Part of a small language model's weights.
Architecture: rotary positions, no biases in attention or MLP, untied embeddings.
Training: a variant of SOAP for these matrices, 371M tokens.
Each number is 50 + 15 x the weight over its row's rms, rounded and kept within 0 to 99. Layers, rows and columns count from 0. The size before them is the row's rms in percent of the matrix's.

# layer 5 MLP up, 1280x320, rms 0.139, rows 0-108, columns 64-127
085:59 54 36 31 46 55 54 55 41 68 42 59 35 47 45 60 52 29 31 60 64 39 22 27 63 68 33 85 61 48 37 60 23 45 44 44 56 86 46 78 51 63 79 54 54 50 60 55 58 63 80 50 72 53 59 38 59 56 55 77 43 50 00 32
104:36 53 62 67 52 68 60 62 39 43 41 44 52 44 63 43 76 37 38 41 44 46 38 75 43 45 53 37 07 41 50 58 58 59 22 43 52 84 74 48 41 68 62 73 61 78 35 56 66 55 21 63 41 28 17 28 32 40 28 76 55 37 30 58
108:39 74 46 47 57 52 57 66 35 40 41 42 67 56 31 54 43 48 41 47 56 26 36 69 29 47 55 53 36 53 74 61 44 72 36 46 80 40 44 74 58 67 55 35 42 32 61 48 63 31 70 38 52 54 41 41 67 31 52 65 47 37 45 54
104:55 16 63 51 42 26 48 61 44 60 73 58 61 37 49 23 67 70 28 30 51 59 56 56 60 69 42 46 74 83 75 35 53 39 42 55 52 84 49 56 70 71 49 16 50 61 63 54 32 64 49 26 46 45 42 64 45 57 37 34 43 51 71 68
105:61 54 31 50 54 33 21 50 43 53 58 50 43 85 54 55 59 30 36 47 50 32 67 46 88 51 29 79 30 65 64 71 40 59 53 72 41 38 47 63 54 36 73 51 62 48 34 20 46 89 59 41 64 87 66 62 69 76 71 56 51 50 72 48
099:59 67 57 37 52 66 66 56 55 49 37 54 33 45 72 52 66 21 30 37 49 43 42 68 45 60 48 46 56 56 64 61 57 57 36 57 47 71 44 28 65 32 69 71 37 29 20 56 83 73 43 68 42 54 34 37 64 45 42 78 52 48 52 82
093:60 49 76 39 63 19 70 60 55 47 69 35 65 54 48 56 46 67 35 54 60 38 55 47 35 36 48 48 88 27 36 61 50 62 44 22 36 48 37 76 56 60 40 50 64 48 53 83 51 41 81 60 64 45 48 45 45 67 45 44 58 60 52 28
111:52 47 64 21 55 57 54 44 16 57 50 45 45 31 26 35 59 29 47 48 63 70 54 20 50 64 43 55 29 41 35 47 55 64 57 44 20 57 07 49 72 42 73 55 52 40 76 37 54 59 67 57 49 40 62 61 48 80 53 44 46 48 29 69
109:53 36 46 29 31 34 45 57 45 38 52 45 52 66 41 56 70 60 50 51 34 48 41 37 55 34 36 41 40 49 26 36 50 44 31 41 39 44 55 95 55 24 34 15 47 77 24 64 29 53 36 33 21 56 64 11 63 19 37 38 65 33 61 25
103:48 12 37 55 42 54 53 41 57 50 40 54 43 44 69 34 56 39 61 70 51 69 70 50 63 37 58 46 59 55 53 44 44 30 34 46 42 43 54 80 53 25 62 56 45 37 43 56 30 43 39 44 64 71 45 75 61 56 73 59 53 61 12 58
088:58 35 18 47 59 56 30 45 56 11 73 38 56 49 49 61 43 42 60 60 47 30 60 45 38 63 73 37 62 55 66 55 48 51 25 53 36 41 60 56 57 34 67 24 35 67 40 39 58 63 66 29 58 34 62 54 35 40 39 65 25 42 48 36
091:75 38 63 53 13 63 63 59 40 48 44 61 57 49 54 52 34 72 52 36 68 54 48 58 51 64 53 43 36 45 60 59 70 44 58 54 45 88 53 55 44 58 53 54 54 40 47 61 84 51 73 56 68 49 55 53 82 60 31 38 40 36 53 36
106:16 52 47 29 50 31 56 34 53 36 49 43 65 65 57 49 64 55 57 47 42 16 49 20 63 62 40 49 43 53 34 49 65 70 50 48 74 21 32 30 38 32 25 61 56 59 45 64 59 56 33 59 29 34 55 63 48 54 65 46 50 61 35 66
087:49 26 75 71 45 28 53 57 49 35 30 59 49 66 33 49 35 59 47 45 29 55 66 72 85 37 32 81 53 41 49 44 47 62 29 42 30 36 64 53 77 58 27 45 81 68 72 29 37 38 78 46 34 67 48 52 35 45 52 61 53 38 35 71
107:54 60 49 59 42 39 37 60 48 42 59 65 41 65 39 52 70 51 38 31 72 32 68 36 42 38 31 25 38 71 30 50 31 65 35 48 49 68 46 44 21 48 26 52 64 48 53 51 67 63 71 54 46 65 63 52 72 64 50 58 41 84 42 62
101:45 39 54 66 61 33 31 53 44 53 43 48 72 52 51 51 04 49 23 25 60 60 44 39 51 91 59 63 60 61 83 46 44 48 71 50 21 68 41 53 66 32 66 42 35 36 61 56 56 35 32 46 77 64 53 56 64 62 74 54 71 65 56 51
108:54 30 56 45 39 32 29 26 10 43 34 74 69 45 51 45 44 41 34 54 17 57 43 70 61 37 81 54 31 41 41 52 34 33 38 48 32 55 57 49 58 47 33 55 58 54 78 65 45 61 46 55 40 44 77 38 76 67 41 49 46 65 53 32
093:52 58 19 63 43 61 43 59 39 36 67 63 42 47 51 51 55 73 70 39 47 38 54 41 29 48 28 78 19 52 28 30 65 69 69 69 59 47 48 49 23 55 43 72 62 65 38 47 42 59 40 37 55 58 38 50 45 22 56 17 42 37 51 63
112:99 39 58 74 54 56 50 40 55 63 54 55 51 69 49 29 45 23 76 92 44 61 49 26 86 64 62 42 28 51 42 63 36 72 44 53 51 55 47 45 74 27 59 72 66 45 41 48 68 45 70 62 61 75 55 39 65 56 49 55 33 80 51 52
094:78 54 72 58 51 32 68 25 50 44 15 72 50 47 51 75 39 50 54 55 44 61 36 49 32 42 61 49 47 36 61 37 16 54 34 56 45 50 79 39 34 79 35 52 66 37 70 58 74 47 41 93 51 60 69 25 71 53 44 80 47 38 34 48
083:64 69 73 54 61 20 47 74 36 51 64 93 53 62 44 43 67 62 71 44 40 63 63 57 36 23 58 58 65 36 64 50 63 25 43 12 43 60 32 70 52 33 36 49 67 45 62 49 62 94 51 58 53 49 50 23 60 40 64 32 56 47 43 99
095:42 46 56 19 42 65 33 57 60 42 54 43 50 65 41 36 29 62 71 42 56 52 22 68 55 55 62 86 62 71 33 75 02 39 49 38 45 47 72 42 46 59 47 41 93 40 33 40 63 55 25 44 46 23 41 65 48 39 48 42 49 76 41 60
104:34 65 39 69 26 72 78 53 40 33 51 55 36 50 42 34 38 61 60 52 41 44 67 35 56 34 55 22 39 37 31 67 29 56 61 69 97 60 53 54 53 42 56 48 32 43 60 61 44 54 65 46 73 29 57 65 77 25 39 63 39 37 60 65
112:50 63 69 33 41 28 41 27 47 50 54 44 33 45 35 73 50 67 50 52 41 63 83 60 63 28 33 59 63 50 52 48 57 50 49 41 34 55 39 41 57 53 33 30 59 49 48 40 18 60 38 23 42 79 36 49 49 54 79 73 52 59 42 58
103:75 32 61 64 50 40 53 51 31 60 41 78 61 49 68 61 70 58 38 53 54 55 43 66 41 61 50 45 41 65 51 48 40 65 53 37 23 56 75 47 23 75 35 46 30 54 37 73 38 49 73 70 51 78 56 56 51 39 56 57 44 55 40 56
101:40 46 48 68 62 72 62 49 40 50 59 49 56 67 48 62 42 66 42 12 39 70 59 40 60 57 39 62 79 44 65 14 74 47 39 33 65 56 76 50 49 43 26 72 32 66 45 56 59 64 44 40 71 25 35 67 76 59 63 25 48 45 54 71
107:70 82 67 29 40 43 55 52 72 29 27 54 47 45 78 43 31 54 51 70 35 67 46 49 42 60 56 44 63 42 30 65 48 49 58 43 71 31 71 29 66 46 44 42 42 40 43 38 37 34 62 28 36 42 44 73 48 43 48 37 40 46 32 47
100:58 50 14 35 35 78 40 59 75 53 38 68 46 21 57 36 58 27 67 76 34 53 67 45 34 33 50 71 46 22 42 66 42 81 58 42 57 62 28 50 44 31 57 44 45 27 61 37 52 53 74 48 45 61 44 41 72 56 46 22 51 74 46 13
108:46 45 58 57 45 67 46 43 34 28 29 59 46 22 43 42 33 45 48 91 37 54 49 50 37 44 40 45 64 39 97 36 56 56 46 43 44 18 63 33 70 60 62 25 57 29 43 49 46 58 57 58 60 43 67 65 51 27 73 47 45 38 35 43
094:40 20 23 29 28 40 65 55 51 31 36 41 48 52 43 50 49 63 46 40 56 37 54 42 52 47 56 62 58 43 54 54 20 50 43 47 51 39 39 51 41 45 48 53 65 92 62 47 00 57 55 42 50 51 52 31 43 45 51 45 47 49 56 56
093:39 85 33 65 72 17 44 34 24 64 54 48 34 50 33 68 63 52 30 49 14 46 35 44 63 45 72 43 40 69 37 37 56 57 23 39 50 58 51 61 69 51 64 41 51 31 32 79 76 51 42 28 74 57 41 51 61 75 56 56 49 52 35 16
104:40 44 52 59 44 68 40 71 63 24 54 35 37 63 59 42 44 68 67 55 43 57 32 49 22 60 43 42 86 41 46 62 76 47 34 63 33 26 55 48 59 49 39 68 28 60 65 39 57 29 38 69 47 48 64 34 31 62 55 43 62 47 43 44
100:76 55 55 37 59 32 70 56 36 54 31 63 48 51 59 33 49 47 61 35 36 63 66 51 32 24 31 20 67 43 36 55 48 45 39 46 37 56 51 55 39 21 72 47 53 46 39 57 50 51 46 52 56 81 35 67 64 41 47 71 37 52 51 69
113:58 47 39 64 81 07 55 46 64 78 38 65 72 38 51 26 30 73 63 68 66 35 27 59 48 42 88 20 77 28 36 50 52 57 52 31 48 57 33 42 56 34 30 20 36 43 57 51 60 49 42 48 59 21 52 64 55 39 08 36 58 55 55 52
087:50 66 55 60 57 47 64 49 31 32 58 56 40 49 60 42 32 29 54 32 21 45 36 38 33 50 18 22 63 31 58 54 47 59 65 86 51 38 63 40 46 71 61 73 66 23 39 75 47 31 42 72 50 43 48 71 81 63 43 41 09 42 53 47
098:34 34 79 52 70 65 48 37 58 54 36 55 49 42 43 64 45 61 48 57 45 41 46 34 54 37 48 61 44 80 44 53 67 56 32 29 34 56 43 42 45 69 54 39 42 77 25 58 48 61 35 30 66 57 25 30 46 35 56 55 28 60 30 23
101:92 46 40 36 41 57 50 61 65 72 61 17 42 70 58 42 28 16 28 51 51 32 51 69 58 36 73 57 72 60 49 25 28 43 55 42 66 39 66 10 35 61 53 43 40 46 45 31 35 09 49 68 38 50 61 34 58 39 15 37 38 33 49 35
089:61 20 44 27 44 68 55 21 58 73 62 49 49 59 52 34 60 58 36 43 73 40 81 49 52 57 50 20 57 42 37 54 77 40 33 51 57 35 53 50 46 35 47 56 56 52 55 69 50 67 55 29 68 68 67 41 52 65 37 66 39 55 55 49
099:39 50 64 62 80 41 76 77 58 56 40 46 31 57 56 52 47 79 18 74 34 36 71 47 66 49 74 71 59 29 52 26 45 36 30 43 52 68 50 53 67 46 56 50 12 53 35 46 50 45 41 58 39 62 39 41 52 26 48 40 61 61 41 54
098:62 43 65 68 64 71 40 36 78 34 45 62 58 34 64 42 33 74 37 55 68 55 59 69 42 61 52 55 45 52 42 48 54 56 35 32 59 44 53 52 49 40 34 56 23 64 33 49 52 63 58 43 37 45 49 30 74 64 54 48 72 43 58 31
115:45 48 53 53 49 54 28 61 38 70 24 81 38 21 60 29 51 73 40 46 46 14 73 52 40 33 58 53 58 58 51 34 41 30 38 59 57 62 70 59 42 41 53 21 41 54 53 72 43 59 44 37 54 82 40 51 24 54 80 08 39 32 55 45
108:40 57 62 53 54 31 70 49 71 54 78 59 53 57 46 46 77 72 53 39 53 37 64 16 13 57 64 44 42 70 67 32 47 31 49 36 50 53 52 51 29 40 74 57 45 52 64 67 60 57 63 39 39 30 50 40 45 38 80 65 45 62 64 74
094:45 40 66 61 51 54 51 49 29 62 55 50 58 56 29 46 23 36 12 92 62 75 60 45 56 46 59 75 18 49 61 68 47 21 51 54 47 57 40 42 58 53 17 48 61 47 57 67 78 60 21 77 71 70 56 55 42 27 62 50 59 32 20 44
081:49 51 48 84 46 55 64 42 72 50 91 49 28 32 53 76 00 40 68 48 65 38 58 60 55 52 41 47 38 45 79 32 86 25 55 51 37 55 39 58 63 63 60 56 70 84 58 53 47 55 21 49 36 34 48 78 46 40 55 57 51 53 60 70
113:39 23 58 57 45 54 42 67 50 28 29 42 69 63 10 64 41 10 33 17 57 49 49 80 79 64 91 47 55 62 60 55 46 36 64 31 35 23 47 45 37 51 46 86 53 64 43 32 49 31 38 53 42 56 50 64 63 59 65 37 40 52 15 52
110:21 24 18 37 25 60 40 61 45 24 43 36 45 29 54 55 56 68 60 17 48 64 49 43 68 51 14 51 43 57 29 42 57 56 82 58 67 33 44 63 48 32 64 61 67 40 51 48 69 80 69 54 46 83 46 45 55 38 48 27 42 62 74 39
098:31 43 59 60 58 31 60 57 42 37 89 25 35 08 49 72 41 48 50 51 59 36 29 34 54 74 66 61 58 32 53 74 55 43 33 49 47 45 50 60 52 88 43 27 39 29 36 57 55 68 79 80 36 46 52 57 53 56 60 35 34 42 14 22
107:36 20 56 61 59 39 42 62 27 37 47 47 40 41 37 55 56 51 39 42 76 74 65 35 39 52 48 58 26 48 39 86 53 52 71 52 49 58 48 26 21 23 44 60 53 39 52 50 29 28 43 30 34 51 51 72 59 52 58 75 48 55 57 31
094:52 53 46 30 62 52 60 36 38 21 52 49 43 58 59 46 58 57 09 56 44 36 71 74 50 51 49 80 39 66 63 33 51 53 36 46 41 49 61 47 57 47 65 77 46 49 55 66 48 50 38 18 45 24 56 49 50 45 46 47 18 57 63 24
091:48 55 53 42 63 47 32 38 50 38 57 55 59 48 49 68 40 39 34 54 32 57 66 40 50 85 59 37 58 55 30 56 42 61 20 29 43 59 65 51 38 56 54 47 53 63 61 38 62 87 48 47 47 36 43 35 51 38 50 59 32 64 43 49
102:57 64 47 76 52 33 56 22 40 51 49 65 13 34 55 55 42 48 33 83 56 54 33 51 70 39 35 44 71 73 57 55 50 56 47 70 48 42 52 64 44 43 50 27 48 37 58 23 42 32 44 59 80 57 52 63 58 32 52 78 35 42 23 67
091:44 58 47 38 55 48 41 65 55 37 42 60 50 48 67 73 68 74 69 43 43 54 69 48 55 35 75 37 63 47 46 36 46 85 46 52 34 18 51 40 45 65 62 39 52 72 57 59 59 49 60 36 48 59 73 28 64 21 30 60 33 60 31 48
106:34 53 62 41 58 64 19 79 65 49 70 37 35 51 53 63 26 66 38 12 72 27 56 37 51 61 46 56 69 79 65 57 37 44 36 68 46 51 49 54 69 63 55 57 42 52 23 43 68 29 59 47 41 70 38 89 63 44 24 58 46 44 63 36
099:51 41 65 71 66 52 46 52 73 60 44 48 42 40 25 39 61 48 61 71 60 60 51 48 27 29 50 54 30 66 19 50 53 42 32 60 65 56 51 30 51 38 69 58 60 37 43 27 49 30 38 46 42 38 53 84 72 60 36 52 53 44 61 67
099:52 53 30 63 61 42 43 51 48 39 55 46 53 47 61 42 07 32 53 28 37 71 77 42 32 30 61 72 61 38 63 35 55 46 71 41 31 48 64 41 39 76 40 54 47 55 55 24 51 48 58 55 56 40 48 64 36 46 55 58 38 53 32 45
078:56 38 72 24 51 41 64 59 54 09 57 43 24 38 58 55 43 45 34 57 79 38 42 56 40 72 60 76 44 53 38 31 36 29 33 52 56 48 53 53 70 56 42 59 39 40 55 76 42 59 55 60 65 46 62 25 45 32 41 76 59 55 66 68
109:49 56 57 54 44 47 40 20 61 56 55 03 43 36 38 50 79 86 69 76 63 47 58 45 37 50 40 46 66 57 44 78 42 36 79 57 47 58 69 51 50 43 46 53 86 50 36 61 47 68 33 46 72 53 70 48 57 28 46 60 56 42 61 32
091:38 51 18 60 51 65 38 68 56 65 43 46 13 44 62 90 41 64 41 47 66 53 98 67 65 37 61 32 54 60 41 80 55 32 61 59 41 20 53 46 38 23 66 56 11 51 28 41 23 66 56 50 54 30 50 40 51 49 35 67 64 76 48 58
077:47 47 33 54 41 37 51 60 53 39 43 62 46 33 34 37 22 61 34 35 70 52 35 52 48 35 53 77 52 58 63 67 30 53 74 44 36 78 43 59 18 80 51 57 96 66 40 41 50 32 55 57 52 58 57 74 68 50 67 37 46 50 05 59
096:51 61 47 88 85 52 41 37 61 31 40 20 76 67 48 24 54 69 32 34 47 51 50 53 62 57 50 42 64 68 60 33 33 53 37 53 44 78 30 79 75 67 55 55 35 56 38 50 54 03 68 59 51 33 42 57 34 49 38 45 63 54 22 37
093:44 53 67 13 50 58 66 49 47 66 62 28 67 51 73 63 40 44 45 75 33 28 62 40 32 56 49 52 57 45 54 55 61 56 58 39 33 31 57 51 50 62 49 47 45 52 22 47 37 46 25 19 39 55 72 32 39 51 68 50 27 54 25 11
110:65 60 46 59 83 46 51 52 64 28 60 36 59 68 67 30 43 59 47 38 46 32 48 43 35 49 32 49 39 64 30 43 30 63 46 49 54 26 21 69 83 42 70 35 54 63 32 35 48 76 54 37 54 50 28 26 57 51 43 79 45 46 20 64
080:69 68 68 47 49 44 55 44 37 51 49 66 42 39 56 35 67 47 38 52 58 44 51 47 45 52 82 51 63 41 49 32 45 54 51 60 51 65 48 57 95 55 31 49 31 48 49 37 51 71 62 54 47 29 44 62 28 43 52 45 60 39 43 52
109:29 41 35 30 44 44 39 42 56 59 80 35 58 71 56 44 66 42 41 58 41 61 38 39 38 32 37 21 72 67 40 52 86 59 55 38 53 70 47 68 70 51 35 68 57 47 55 96 32 44 43 46 40 67 43 33 86 24 75 76 35 48 26 49
100:34 34 26 49 33 54 47 66 51 36 69 57 60 43 35 36 35 32 66 75 46 56 95 63 25 36 47 49 52 66 38 70 38 62 28 47 76 51 44 53 25 63 54 53 55 81 51 51 41 67 54 31 50 59 38 46 49 41 13 34 47 50 49 75
090:58 60 52 69 43 43 65 23 40 65 35 21 44 60 35 72 25 21 88 37 44 48 54 77 65 52 47 41 34 56 47 80 55 39 44 59 41 39 37 40 23 27 54 47 44 51 46 74 61 16 33 53 58 42 45 75 64 52 41 61 52 37 43 35
106:45 44 53 27 42 67 66 51 55 49 55 48 32 39 45 58 54 71 54 53 38 60 29 25 59 43 23 49 68 62 74 29 23 51 55 66 47 87 27 32 61 69 32 40 52 27 57 46 69 44 45 35 14 30 43 52 29 39 52 74 33 34 49 80
096:19 42 60 68 45 41 60 31 59 31 39 52 53 50 26 56 75 78 29 25 57 56 39 44 50 53 63 61 56 78 48 54 58 44 62 51 66 18 47 27 62 32 55 65 62 37 69 45 28 46 59 75 49 47 46 45 54 54 64 60 64 50 37 14
092:56 61 21 42 58 61 17 35 74 45 37 26 58 58 52 28 39 44 68 77 82 79 31 35 38 44 52 73 34 76 68 23 42 52 45 43 28 61 68 32 72 42 42 38 45 45 62 20 39 30 47 51 45 79 59 61 31 58 46 55 61 80 45 50
078:28 46 42 53 36 35 41 81 43 66 57 61 59 35 39 76 58 34 32 40 54 39 60 71 59 67 56 60 55 42 36 43 52 36 58 69 37 53 46 41 99 43 66 38 75 64 40 55 62 33 61 26 57 61 51 50 23 73 49 68 56 58 35 55
091:58 56 49 18 40 62 43 57 41 62 54 65 30 52 39 60 39 70 57 55 66 60 22 51 49 39 44 51 51 59 59 42 27 49 72 62 38 54 55 27 70 35 64 32 44 60 47 42 46 50 57 33 43 52 44 44 46 44 41 51 65 75 35 54
076:45 55 39 68 33 54 55 61 14 51 45 42 56 49 63 63 29 63 26 67 91 63 36 38 57 45 42 72 57 38 48 50 52 68 58 43 46 72 40 42 95 25 16 44 26 32 38 22 51 61 69 64 76 57 36 68 24 43 41 39 59 58 37 54
096:44 59 47 38 27 55 82 54 44 61 33 54 47 52 45 46 64 31 50 65 32 23 43 76 66 71 27 57 58 78 50 47 33 46 94 48 65 46 66 43 53 55 63 75 37 56 32 52 53 77 46 30 28 59 69 39 30 58 49 55 37 61 53 64
107:69 41 22 11 41 48 60 40 39 10 37 29 40 62 43 60 47 21 36 26 50 48 42 50 52 25 59 44 67 64 81 54 44 63 62 82 56 45 53 36 38 68 47 56 53 67 48 49 49 32 52 40 45 40 26 48 40 48 38 44 59 63 45 71
100:45 43 70 50 37 44 73 56 13 69 30 64 63 42 29 43 41 44 50 52 73 58 60 69 52 68 53 56 70 64 32 32 65 58 42 67 64 69 47 35 43 47 35 57 45 42 69 49 47 53 47 70 67 57 45 21 39 33 35 27 41 64 63 55
104:47 35 40 54 52 54 19 41 50 47 41 55 48 58 44 66 45 46 57 45 53 54 32 08 57 74 56 43 66 45 68 24 49 33 27 58 58 48 61 45 53 63 46 76 42 50 58 70 28 56 43 66 55 20 78 46 84 48 23 70 48 51 46 60
094:30 53 45 19 50 38 52 56 71 53 65 50 46 34 42 41 54 68 44 53 50 40 36 52 83 82 18 51 44 62 27 57 49 50 53 50 67 41 39 59 50 93 78 64 11 71 48 55 64 33 51 41 36 47 61 66 38 42 46 42 50 30 45 49
108:57 52 43 66 53 42 42 41 54 42 70 56 54 50 45 42 16 56 51 47 01 44 40 65 53 52 31 58 26 63 39 45 57 43 29 13 48 58 48 25 52 17 45 43 57 58 60 19 58 53 41 66 48 40 49 41 54 69 43 13 65 79 73 61
095:75 43 46 39 40 39 31 55 47 55 48 46 37 46 55 63 52 22 39 53 44 28 47 52 53 37 33 72 63 76 32 31 61 50 47 82 99 67 83 70 48 24 56 58 23 56 40 54 41 73 38 39 67 29 73 68 54 55 31 29 54 46 63 79
110:29 45 74 64 41 63 33 75 64 52 49 66 38 71 48 54 48 64 57 47 50 27 56 38 55 69 50 53 33 26 36 68 49 58 39 54 36 44 42 65 55 49 40 37 69 47 60 71 56 71 53 32 41 46 71 40 52 65 34 46 58 48 40 69
102:28 35 58 69 68 40 39 19 33 49 49 36 54 41 65 40 24 43 60 80 06 68 52 35 28 75 65 53 21 64 55 34 49 12 31 77 46 16 47 78 69 53 51 37 50 67 58 41 51 45 48 53 10 91 75 58 52 44 53 62 22 34 54 53
105:76 78 73 24 56 58 43 76 62 74 54 55 69 41 38 30 53 99 49 66 49 74 39 65 32 60 48 34 30 35 72 56 52 51 56 32 53 51 67 45 39 43 44 33 82 57 44 73 20 56 44 35 42 25 87 45 47 33 92 26 59 51 58 59
104:67 51 34 68 52 63 40 52 45 31 51 72 48 74 64 57 21 64 43 61 44 59 90 46 68 26 26 53 31 43 71 61 49 48 57 48 25 57 51 46 54 53 52 64 36 85 43 55 34 33 21 67 55 65 50 54 35 47 40 28 69 47 54 59
101:65 48 36 42 37 53 55 38 38 43 38 63 59 50 73 38 56 51 44 60 39 59 38 45 55 46 70 70 64 49 29 66 66 56 64 14 73 55 43 39 44 45 17 43 68 35 35 47 49 62 71 61 48 50 56 51 37 32 47 55 23 50 56 33
107:32 53 49 64 45 49 67 33 35 45 63 39 73 47 47 70 26 56 54 32 58 53 49 58 39 44 59 66 53 60 36 54 30 43 57 54 24 65 43 33 30 89 24 60 41 52 71 36 39 39 60 48 40 33 33 45 53 56 56 48 31 37 45 67
101:41 44 30 77 63 56 19 31 62 38 55 52 75 51 36 43 53 46 46 35 51 54 43 77 70 43 56 48 52 52 52 55 46 57 34 60 68 48 49 67 79 28 39 58 33 58 34 73 65 44 51 35 61 63 31 37 29 59 36 57 70 72 50 32
084:80 77 35 49 21 61 70 69 56 55 70 64 60 22 51 58 43 58 28 42 66 54 51 63 37 61 71 37 33 49 70 23 58 77 48 53 62 51 50 51 69 42 64 53 37 76 34 39 42 42 54 50 58 44 39 73 72 46 57 74 58 44 44 27
097:46 42 72 50 45 26 38 57 54 43 44 39 43 46 71 60 64 47 13 62 59 33 48 43 61 74 26 57 41 37 68 43 41 77 48 28 59 77 58 49 35 37 47 46 50 42 56 54 46 57 34 57 67 33 58 34 45 73 48 81 54 40 73 51
101:22 23 75 40 58 72 48 42 73 36 61 46 43 61 56 37 46 56 44 73 53 64 79 38 57 69 46 51 59 28 66 61 38 32 61 64 34 57 80 53 26 50 40 58 66 52 39 54 45 53 28 50 15 39 33 57 43 63 48 43 54 80 40 60
094:46 61 64 56 50 25 40 56 35 62 49 67 33 21 46 86 64 87 60 67 76 50 63 32 64 41 44 60 16 55 08 35 38 60 31 49 52 85 49 56 55 48 45 61 69 53 20 58 65 42 61 23 52 68 47 51 46 52 37 28 11 05 59 40
097:48 22 67 47 50 35 65 65 60 46 56 51 40 55 31 43 54 43 64 77 46 70 76 41 53 40 30 87 65 50 36 58 28 24 60 39 70 51 66 64 35 56 56 56 58 89 33 73 43 53 60 24 36 42 67 53 51 15 60 62 66 70 33 70
078:46 39 43 51 48 36 49 25 55 41 43 54 78 67 58 35 76 55 44 92 38 72 69 32 77 44 51 42 48 56 49 36 70 17 76 52 48 68 45 59 94 56 35 29 41 51 64 51 58 66 77 38 56 54 35 28 37 67 41 17 67 33 55 59
099:63 45 43 68 55 57 72 49 65 52 64 71 40 38 65 54 42 43 51 38 50 35 54 79 35 70 47 31 44 35 35 48 39 62 49 91 39 34 35 62 66 42 61 58 46 54 82 43 66 53 23 15 67 61 44 62 73 30 51 74 37 31 66 36
105:38 44 38 60 57 32 61 53 61 81 40 22 61 26 61 46 50 59 37 51 45 67 46 68 42 34 74 39 75 60 64 53 35 66 34 50 68 40 43 52 65 05 50 49 52 62 51 41 41 64 42 59 39 36 40 77 43 70 65 46 33 45 51 30
112:20 55 47 38 60 95 62 41 70 24 68 62 45 49 42 65 56 62 35 30 99 51 49 53 59 35 31 52 45 71 46 58 53 54 48 38 60 64 39 34 71 69 57 46 45 42 43 48 56 39 52 40 43 36 35 26 65 52 64 57 39 84 39 27
101:24 39 39 55 60 64 50 38 69 54 69 24 60 44 82 43 34 74 70 33 69 52 23 57 42 34 65 41 42 53 45 57 32 26 48 66 45 58 33 67 58 42 32 49 44 87 36 74 29 37 39 57 69 60 63 37 70 55 38 41 82 28 44 74
104:55 49 42 43 27 58 91 36 53 40 61 60 56 38 68 26 51 40 44 12 55 44 64 55 65 30 63 32 53 50 30 64 42 43 30 31 52 60 59 44 42 19 46 54 58 44 72 61 50 67 28 47 84 71 72 49 17 61 39 28 47 44 59 43
084:39 41 47 53 20 57 39 58 68 29 56 62 32 32 50 38 39 46 48 67 73 48 63 60 80 53 47 51 55 40 40 31 69 41 24 77 55 52 55 45 75 47 42 66 56 51 30 40 49 42 41 31 94 55 23 27 45 60 47 58 85 40 44 66
110:49 82 27 13 53 43 31 47 39 46 77 30 70 43 30 50 38 53 43 61 36 35 66 39 49 66 67 39 58 32 54 46 45 72 51 56 37 39 62 27 58 48 47 41 53 49 28 11 37 30 55 51 79 35 75 42 27 43 49 45 54 64 43 36
114:63 63 62 57 41 37 28 54 50 48 36 54 54 51 51 58 58 76 46 59 43 36 42 52 74 58 37 57 27 31 44 39 36 49 54 53 51 36 59 36 72 35 70 20 46 38 24 42 71 67 42 71 21 59 55 56 49 56 60 61 57 35 75 28
095:50 47 35 64 40 37 56 61 44 25 30 38 48 64 54 15 39 35 45 42 73 35 45 54 50 58 37 28 48 49 48 46 33 67 69 36 73 65 43 32 38 32 54 50 76 48 59 44 58 54 48 53 80 47 64 68 56 40 65 57 28 57 60 23
102:44 48 65 70 61 44 39 46 73 36 30 85 66 48 53 36 57 50 39 50 43 46 37 44 22 35 38 41 22 20 37 48 38 75 39 43 54 60 10 74 81 50 71 47 62 56 56 37 58 70 69 40 77 56 44 21 51 33 64 71 52 54 40 90
102:70 12 44 45 54 54 57 56 24 77 64 57 40 50 48 60 62 55 61 63 60 62 27 38 45 57 55 50 37 28 52 29 58 33 62 59 38 58 51 44 62 53 37 44 44 51 55 58 69 28 48 61 54 31 30 65 42 55 44 46 24 39 38 41
094:25 41 52 56 23 52 69 41 52 57 53 42 43 38 74 67 56 47 62 82 70 57 33 47 42 53 52 44 61 32 59 30 85 26 32 28 71 58 52 33 49 43 48 54 55 45 53 37 42 44 39 42 62 54 34 55 54 52 63 63 34 67 54 81
099:23 25 43 51 40 47 42 68 68 60 59 34 29 63 64 58 57 44 53 62 47 34 52 53 55 49 40 62 83 51 79 33 68 33 76 86 48 50 67 45 47 21 34 70 33 51 73 45 76 51 59 73 66 70 80 49 43 35 46 32 68 50 76 52
106:41 32 49 44 66 64 46 66 47 67 61 68 49 60 53 48 74 37 59 56 39 72 54 79 60 52 78 33 37 52 71 54 61 31 42 63 39 39 39 36 50 53 26 18 17 64 50 18 44 30 40 42 38 28 66 29 52 36 55 47 54 33 37 20
106:51 53 29 27 58 32 39 49 58 55 57 25 61 74 78 50 64 43 50 56 44 57 22 65 29 40 36 37 58 39 65 51 33 52 92 41 57 53 51 35 41 62 61 69 62 38 41 56 15 39 54 59 46 40 09 50 49 37 31 27 72 85 35 42
084:75 39 32 36 44 55 53 46 43 44 46 46 17 47 52 68 53 62 89 27 30 14 41 95 50 38 43 54 26 63 53 60 54 55 19 45 41 50 63 51 29 43 66 80 74 32 43 62 49 42 30 37 54 38 52 28 73 53 23 52 40 47 43 33
092:71 46 27 78 69 42 47 67 31 42 53 54 35 71 41 47 57 46 48 39 20 52 57 88 61 62 53 33 53 57 18 62 53 58 46 64 61 10 77 46 34 70 55 31 57 31 47 65 48 46 41 49 73 49 47 22 52 53 46 53 43 45 45 49